{"n_kv_head": 1, "vocab_size": 3176, "norm_eps": 1e-06, "positions": "rope", "tie_embeddings": false, "init": "uniform", "init_std_qkv": 0.0247, "optimizer": "muon_variant", "final_lr_fraction": 0.0}
Each number is 500 + 40 x the weight over its row's rms, rounded and kept within 0 to 999. Layers, rows and columns count from 0. Numbers have three digits each. The size before them is the row's rms in percent of the matrix's.

# gate: layer 9 MLP gate, 576x224, rms 0.29, rows 249-283, columns 56-111
# up: layer 9 MLP up, 576x224, rms 0.306, rows 249-283, columns 56-111
# down: layer 9 MLP down (transposed), 576x224, rms 0.344, rows 249-283, columns 56-111
gate249 103:516494522505556524458533474399511497565519523518449426554449501543574536530590506542494485494484507476467581516506547503500442473494551485442512494508419515504529468553
up249 102:553457585556554464528502509497437461482464465476462522548587586543599441526431564554438525457499512478480486526504463518447541534477436472478469554492502497446493522569
down249 098:475554600487491529459470476503537530501457419507519486583510496504515504526436520429508515554507583517459430507485509474505453442485508470466495468545473520461447499548
gate250 089:521470512536526470440460416545496535396534527494512501578511546449576590519600470495532545494511402557486508580527499595456526458566496469471495453455457528525463540543
up250 096:466519512513533479418585508523476520439468493462500521515478553540500575421480474451470492509509498536499481460465458455591483480501488499546505577547395527522532520466
down250 096:443526414485519556485457460551486514419464557443526482503553522537489484542519521484527564477453456521496392543544480561416535542539495454549560485490466476470481525524
gate251 109:473499496421462526561581502523501482492562538523430430491516547553564541494483446531467482518449528471488508491452510458539551513616437510495433486585402483527487422467
up251 103:473513476534524506538531512452553454457483545502507517464410494428480443545482512524544538473558500445561546531492479452532506522542568511483489504487466476422552617496
down251 105:452491457513465468531504504534474497506481510548508472474410552468525527416509450468570481473578463473483493435516567459516440478442552471465498506550505538584451555451
gate252 098:584528476601495473471466526436456572459531492534530553523580454505474545431509502489537545448521475436510464554539443488526462505501515578500547423474558486417514463472
up252 096:510435448509507548500514484489573473450541515546488605542541564545473495508470438440504434510468511530425503492469468513543521435486496443544495458615536458565537366540
down252 101:484552563493459470507487549535461512491512563537515483440436505481511507521456426527502474546514506549440552609517542478446434470517462594515472494596552512481467514420
gate253 111:593397526533563507521499440518426471514458458476533536530515522478512461441460426578480489466493457488486567539505517475493450469497464571403465547521494559517541554485
up253 111:517520526489557466493455492567441479539538465488457555569493451497557560509443457472492458463510561486523553482526504545553443529427442481462511549506563495534526546465
down253 106:523443486566508495514511488545588455546483574527548484513463490469578502457508522442526517491468508459556462525508506485567565492457539602512461537566432495541543487493
gate254 103:478489456467489535393518471519485449526448544472567475496444496516496533445503514564421513522492513500418469417432477526528515507552581535544499505585486481514548469499
up254 101:540556500550534485549460411502481477445402504547506532510522434533544543509487534472428482500470568473513507526488463589574476450595519489563444504510547478524515518506
down254 098:503498503485398479513579477519504472485552472464475539532466517517480524515561551536472505502515480532507453486549546418499528522435566593467466521558407559477543481526
gate255 098:506542465497524455561564410530446500480477486518521471397526506491487504547512457535490473511513485519480492518503527538516545489533503419472492476558502555499569515461
up255 102:504475516505493499469490540510457551456576501566539482501473502501441527523572497517553580489488539468461535534429536467481443542537513477468432451518507536463563469491
down255 101:497545512465538500544573532433393415546535523502452537457508481537465519531535534548472444474460535539479519495518525520418514468511495489531502449449480561511456483487
gate256 104:442524502502510515500508457517482468514499490577539485523492496477450508502520553474518551528509467529489514515547518518464562498486495500521477515551502452582551541543
up256 106:501483506477520473487555461466516533478514492469487461510570512457532499462515526479496470522471478485491413497530501507582472510468443540537517549560484562570477487513
down256 106:507415498572411441530509472484522517507513458499538481477477490483431541540542521572459481526493569536544527440449560466467431597510507549511492479485528515485528490546
gate257 096:508536502418480527482516450506516486530556517472501508506469559488470518506370514501506498455504527550443545533460539497489478546564516478467498473480476548442599484480
up257 096:527447447527449551519504500507482480478482509494474517485555454474548587503550532470521559505522490534458575518556510532539496515502492579542507540495477538469469504412
down257 097:439505442515508581517507537499492511517524496554567546466471563471572463538586471480505502479483455527433526523536456547498560488479522534508463470507445520583406536462
gate258 110:471470560468490514484429520546485504507518525520468432511467503477541494508437565495480527476496556540592490493519501476534466501475562478496545545467506537557470512491
up258 106:441463512481476432504492437476490520444462461493413449459481520568447531601527481534462513522537473563551551496474486463507489512486479456463501551507492496481518537521
down258 103:491543499511493411475485532502467548444508465461534452563477536382574475491497526460435508546533495432485508593473561503498557465479453526506541530519573520488527484465
gate259 095:489539530460523526499542491502444485488489503484494481567429522499472492517512488507515498554532493442471486505534536459492477577499533444465485495524470525555495480517
up259 093:449525487507486466507436583520469487458490491503519527576457515444411453510557548480513463466588497573479491461479475484460515506559518463446441560491485461528476442491
down259 098:473561448482503487493490530519531458526527418486512485574479577523525560542566465467512437493489482491481430479482481517472418484490460472524513509523455477467530483459
gate260 090:469437525469471507533501490522480496458491548507440519580461515446502523601536491480500500494444455483480542558536462408460409510561463532474457468533454489460470429466
up260 097:494501563499499476541466539481512450502485473550476545546495519504543498559531568497557526418576516546565581488474529519477422526565495487436480497480484496467517450598
down260 101:535494540538529548515519547467541458456471533495458481512466508508510518450536523488440530487469442535398511512551479494510515522537525551474563491476447585485583541567
gate261 108:548522492516535470513501422502509544491511530547449503459516467571538388483523484416533565518506502440508458557564444508501417459523519558491514466527455386494493494513
up261 103:489450481540527453481456526483468538507503493505469532479478518470526525469509559471507532430407551508518465541463465522539489434487496487492439536514467466483533458452
down261 106:515555481524536500473480537454547424535559477486505461517492404529520468530536535435512477521481524432538448540462525504425469448519477515530465454439523504472518394518
gate262 101:542448580422498549397524495519531518429488492517435377480502514492503489470552477449583516436520565487509472525492544482514436545584503552511539573501462491447556506485
up262 101:524529544515503561531498568464525521565503487448497476472555486476600496474522479459574541516490491521462484514544477470468526488530497511469531526524544454449578461454
down262 104:445492549536504522472528492505540475466460502476422477417507573545496505466419485505533484492474546523477434500468427470553567514433491492548594541475494496506554471477
gate263 096:565433483457563470447443536511503496462560475551451535459480452437549467501505478497544458526539516545510463480559528447544464532507493524521533487492497447508476506490
up263 096:498513562558445521541511498449499534462520511465547471505479585545540469493527404474506428517518501445525491540547514473468529480434476526457444536552505463480474444475
down263 098:517574434501417587556478553446462394504501512533537496464491443471453504565541485513422503485466467455454463503540472554461510516456466569419493534522495476455493463469
gate264 107:476513447519469463558487525522399492542491492528439456501499451463502523481536435453453509522508522497456504469461494500557566439523455472557536588554440460497399570529
up264 110:568504547472501546514541525442497534498505514442541551461459506484483510501518494533477549515527578506599470449555498463435463513492479511509481438476596496460511543450
down264 105:420529596456432533528533541513541548498453467439510448525538471506433526570422470527419536504506498498474582483515516499460520486448539473497472494586472517467624553460
gate265 102:496578516505517499506491488542459479526558535516423481569423424423552470468502504576558569476491463569498456553484536464502529472499440566479488493486465504474432436461
up265 106:451477499430436564515487482479486432495480500490516517514494474430499502521415518450554379536476522501552501482526469516572507553507463529523426568554518541476523528475
down265 104:462459518523494451565484467492460505454508503535489566472467533480510500465432527516484461547544461495495498495488513508493513474493532515485501481495512408527465537513
gate266 093:513522453507527440433470483529566509453470531524501442496604557441485523537510455461512487495513523459506519551554508482494470526563523529473554450506505551519546485457
up266 092:479499472542525501448511547554480474474508553516482499573580504462478544471439490426502468508560472535505488481519490524539549528534549484539481509446447511468545491521
down266 094:554477509550547609517501450518503503447523536560451449408503512471529454502516493538539557595511524535507535496420535495467476494529533455482445518461443542526532609572
gate267 102:536585444463503433445507423468484468500544492590435491552546521498453488451495549490505520507578464518488444549448479535448453556533499459496479482503501558500509565584
up267 101:548602447512467599522480535531511515518494547518487523498588447450494482481480504454495539573490432427511541476471438537599493487482521509418509523527515526461494473517
down267 102:535560469515488508495445510517495466489547509479503540430496507552541490542501518490442606504491447521479524411500453533499499438534503512512459482571499481556485564516
gate268 098:505508494477502525513512490448474517494538511520434495525553505536449528570522502534461502517562481544561426491561477517531491408466563574449467506495451535490498503522
up268 102:438529497445489485513553459543504501461501478495457463479561478469386522443503479457483512552491449472519557494493510428486459561509528492432472519518476517470521514541
down268 099:403535510438406510517457448532440546519534435536547504511527489524467451510476484477457475553432472539513578513398468488463547463498520528537466569491532541509487553482
gate269 103:464453445535503513487502525481477483482453447531471519437571478513569508628533470514529549483508464458501471508493493505509482439522444494440500472511519475462491532514
up269 103:525487521573447427423585545486493523450508488472474527472551513511484530552518484521492537442552555484456444496451487450500525515349468460535516475474486515506493466477
down269 104:491508444538503525474540503524464535538453497498535496536509513484470514477465446485446490512516456524498488501506508492490521536539470474609452539515527532559481563464
gate270 100:458537495436518544487517445529506567478513561490570482523503570578515482499615493528512486502486477440427443516448531471498467537508520470505522520506454536425470471572
up270 099:546535564503496505509469470538555464503551519500406494489528513444496458517446456539582493451527489571511493525459509487484536539522441436434478541484552498491448540521
down270 099:491516567448523469509533515484530426550500567501489527527491474500460499538510484551512435488564479490488455498568525460482496497499478462458511479384520488472468494416
gate271 098:515505462500493524486481431494468481487519538550441501519462452472474540570528480535439530497496553595541549480544450402452430482518483503506466494492470550463489521486
up271 100:504444525448453484534498510518565431499517514533462544511526529571560458522535495502560445507546466520529515399466562597480455481569501552543549489530488455511458526514
down271 100:531538491453577476471541404510506467480450506508506545459475481482496432512547459444569513503555471400527446535530513477493547480536538532470467537556557486535468410481
gate272 104:488521541478462523479513522584518477457541486481473499506509479505502494498498494434533505556499615476465521532488497463486522512513585509462456526576543421485474452476
up272 098:469599487496572449483487526575519443444512462511494534484495473476487459503532489464420470544523441469501548506561498371428513524464415473524438531486482541490518502496
down272 103:503498477448626477560523470474540496438453468546572484524549449507477501397478494491488479532536523461449535460506516469496471523498500535470507521526471467477410519521
gate273 105:509552545439515485486466505496525508475523456527450435500436501471474490470506444495577487592475520462555587528506501387472467494531498487556509505470546483463514533503
up273 098:452504494455463483446487500437546468501441471503491511569524567470518567485472559546550418506480488497567507502420482513555471522528467424438501495499499500519440523509
down273 100:485442536533435417520525544521510493556515488495487482425514503514523531502498515461473473540444478514548509442513485504508494500472499591488552457496527516502510482493
gate274 109:587526464537465549403441527551500476445443506531504499477553426526448528508468439375432516509433481490521520481516508513499568463533459471518478468502496493487574499494
up274 104:522532471474555442607543468505509479544414425475497525498441505471496502493521520513509528392546511476500573446435498533533464537522585532473520488524520549470525559515
down274 101:532520513534559482557579484513552546504495494484478527478494541451524473449422485514400525495521499540534532436510537450506488463458491470486511493564485547545539494499
gate275 097:543531505508483515457474572505447463482468448537480490458508542451532508588503527447497546565462472464448537544487582507476491492575540506445569520474455489475452576577
up275 103:468527478528569548453521509481528471513477507476540480441517472484503508600520475555424476591456429470463495501490555525459471504510463479506519461442421471548465539476
down275 098:477487539530522507509480529443473545462509415486481482485531518445448471494451470473508529473528469494539398418508475472513499468492484510428568514450441442527494423524
gate276 103:482502453558493531569555536449530499515506470473492543502533526520512468523512506454521496463469482521457565503454542515533476489537488461541380505609521494495532586512
up276 103:495492463465488482443464469510466459538520548574482513549496506517522510511447521514536450569515425481521518493487444505530519506499515509553531482472524535568530571466
down276 104:458507540451491491505495468496557492527526566471527466468540496479547502506514416531527487577551500501511553526520520500510551495440433511522494519572510550460537456478
gate277 098:501460429493555447540531529491520521528464480545485458465503505440562485518523535517565543457488522506463512456463513478540422570480523436463524503532500519486474477567
up277 104:514561452494551520507537556492513547571536498546464479506492490577492483476470483418545472459479529546462508480519566457501573398427448499510519542576552522552549479534
down277 104:471468605553483518470558497519499476503567446517467414497444515529390488429498512425492464455475507435490478548503423374407486492510552478430451469543450512538514519490
gate278 104:526481487547505522538472524520535494479506553475543513543491526478516523462560525454502546534576523489509464528486481451501467451586484544492522528507490508529477545524
up278 100:458500484512597526430539462510436475411533567517533551494489546446476472393503445520456493513530499470448465504431569452508578549519501474488469490437453493473476478529
down278 100:517469478475474475431483477494473526420580536498522434574506484373527465466467489418466460460547581500560488497507521507546531485515497547546593523503565497596458463546
gate279 098:457437526518468493515567530611492497477502507574470481518434492472435491437457581440473510569464460448546460486519452529464468481462502487495473555431510530536413462513
up279 095:497446428495483442582512461528559489457553556509527513527488508514480492507494454458469519467572466456476532506510430524536560487471466562424462461465478509441481486542
down279 106:395473495531495562502562454430520488502568568528526529557479469575497538531446575450468494395532494478555507524451487533479536508534489520506516457467478467501553491559
gate280 096:539429486485531481556539468547511501494522483520440532477459583501494502594439428409467483528509502540490558445475533493565454470467453470450435526480503515455572507451
up280 099:475473575469507469435461587542540546481533508458511486445447493542492486506597535565458525488509510515505443490538529476489540533520503480486498570494504518465495511503
down280 098:492519484454590462516566458493474469516469458522536572497501448515419453539542465525557456527469576440488509536559480498460502538515485493483476530477513535571466517550
gate281 107:445503486554459429519524510523537550510524484500456548529546489567513495439459538476490511451431452498513553475541536418533483434479485520477514476498537495489513501484
up281 102:507470485474574443528531527407433486530387528506484475498485523469486557507527585555515521487563594461471473490463474535464492528451492505476457525519528547513452457531
down281 101:495502522577489555498513533511445526490474552544482481452450522522563482513411465525483485473499531548556586479485604515450523495509448514435505539525463537489504509573
gate282 097:549505555531577543483483511489486432553502491510453465466497494497494479564606495522524509456478496439467533430483529534502485482548512535431505481482439521535458494526
up282 097:458516581428493545525485566536534472471492507516484524533471481479567514499529569459546473502549523518508477556534572484520435514512464487559511557515435462498455483555
down282 099:519491548494477565532514466489493485423508440564491528508494476474454478545429521485610495478527473459549486556551493497469429474481472435508447549517430460423534515514
gate283 097:487491445540546472506481512468507492517457475498458484518549484460511515445524487445512489523482512470473454445450454556547466516522430499541523541519539554607520497498
up283 096:536472540467526538559471501451491533468503505449485500510451490478540490508571470515499470447464469568503492416494470551459493493480399440544501480469559516517444522474
down283 098:527458456500465509476460483549503511576466533440518526500534523496486566556488469489423553459523450504441431534541476507514512520490536491495521463603391474492546523468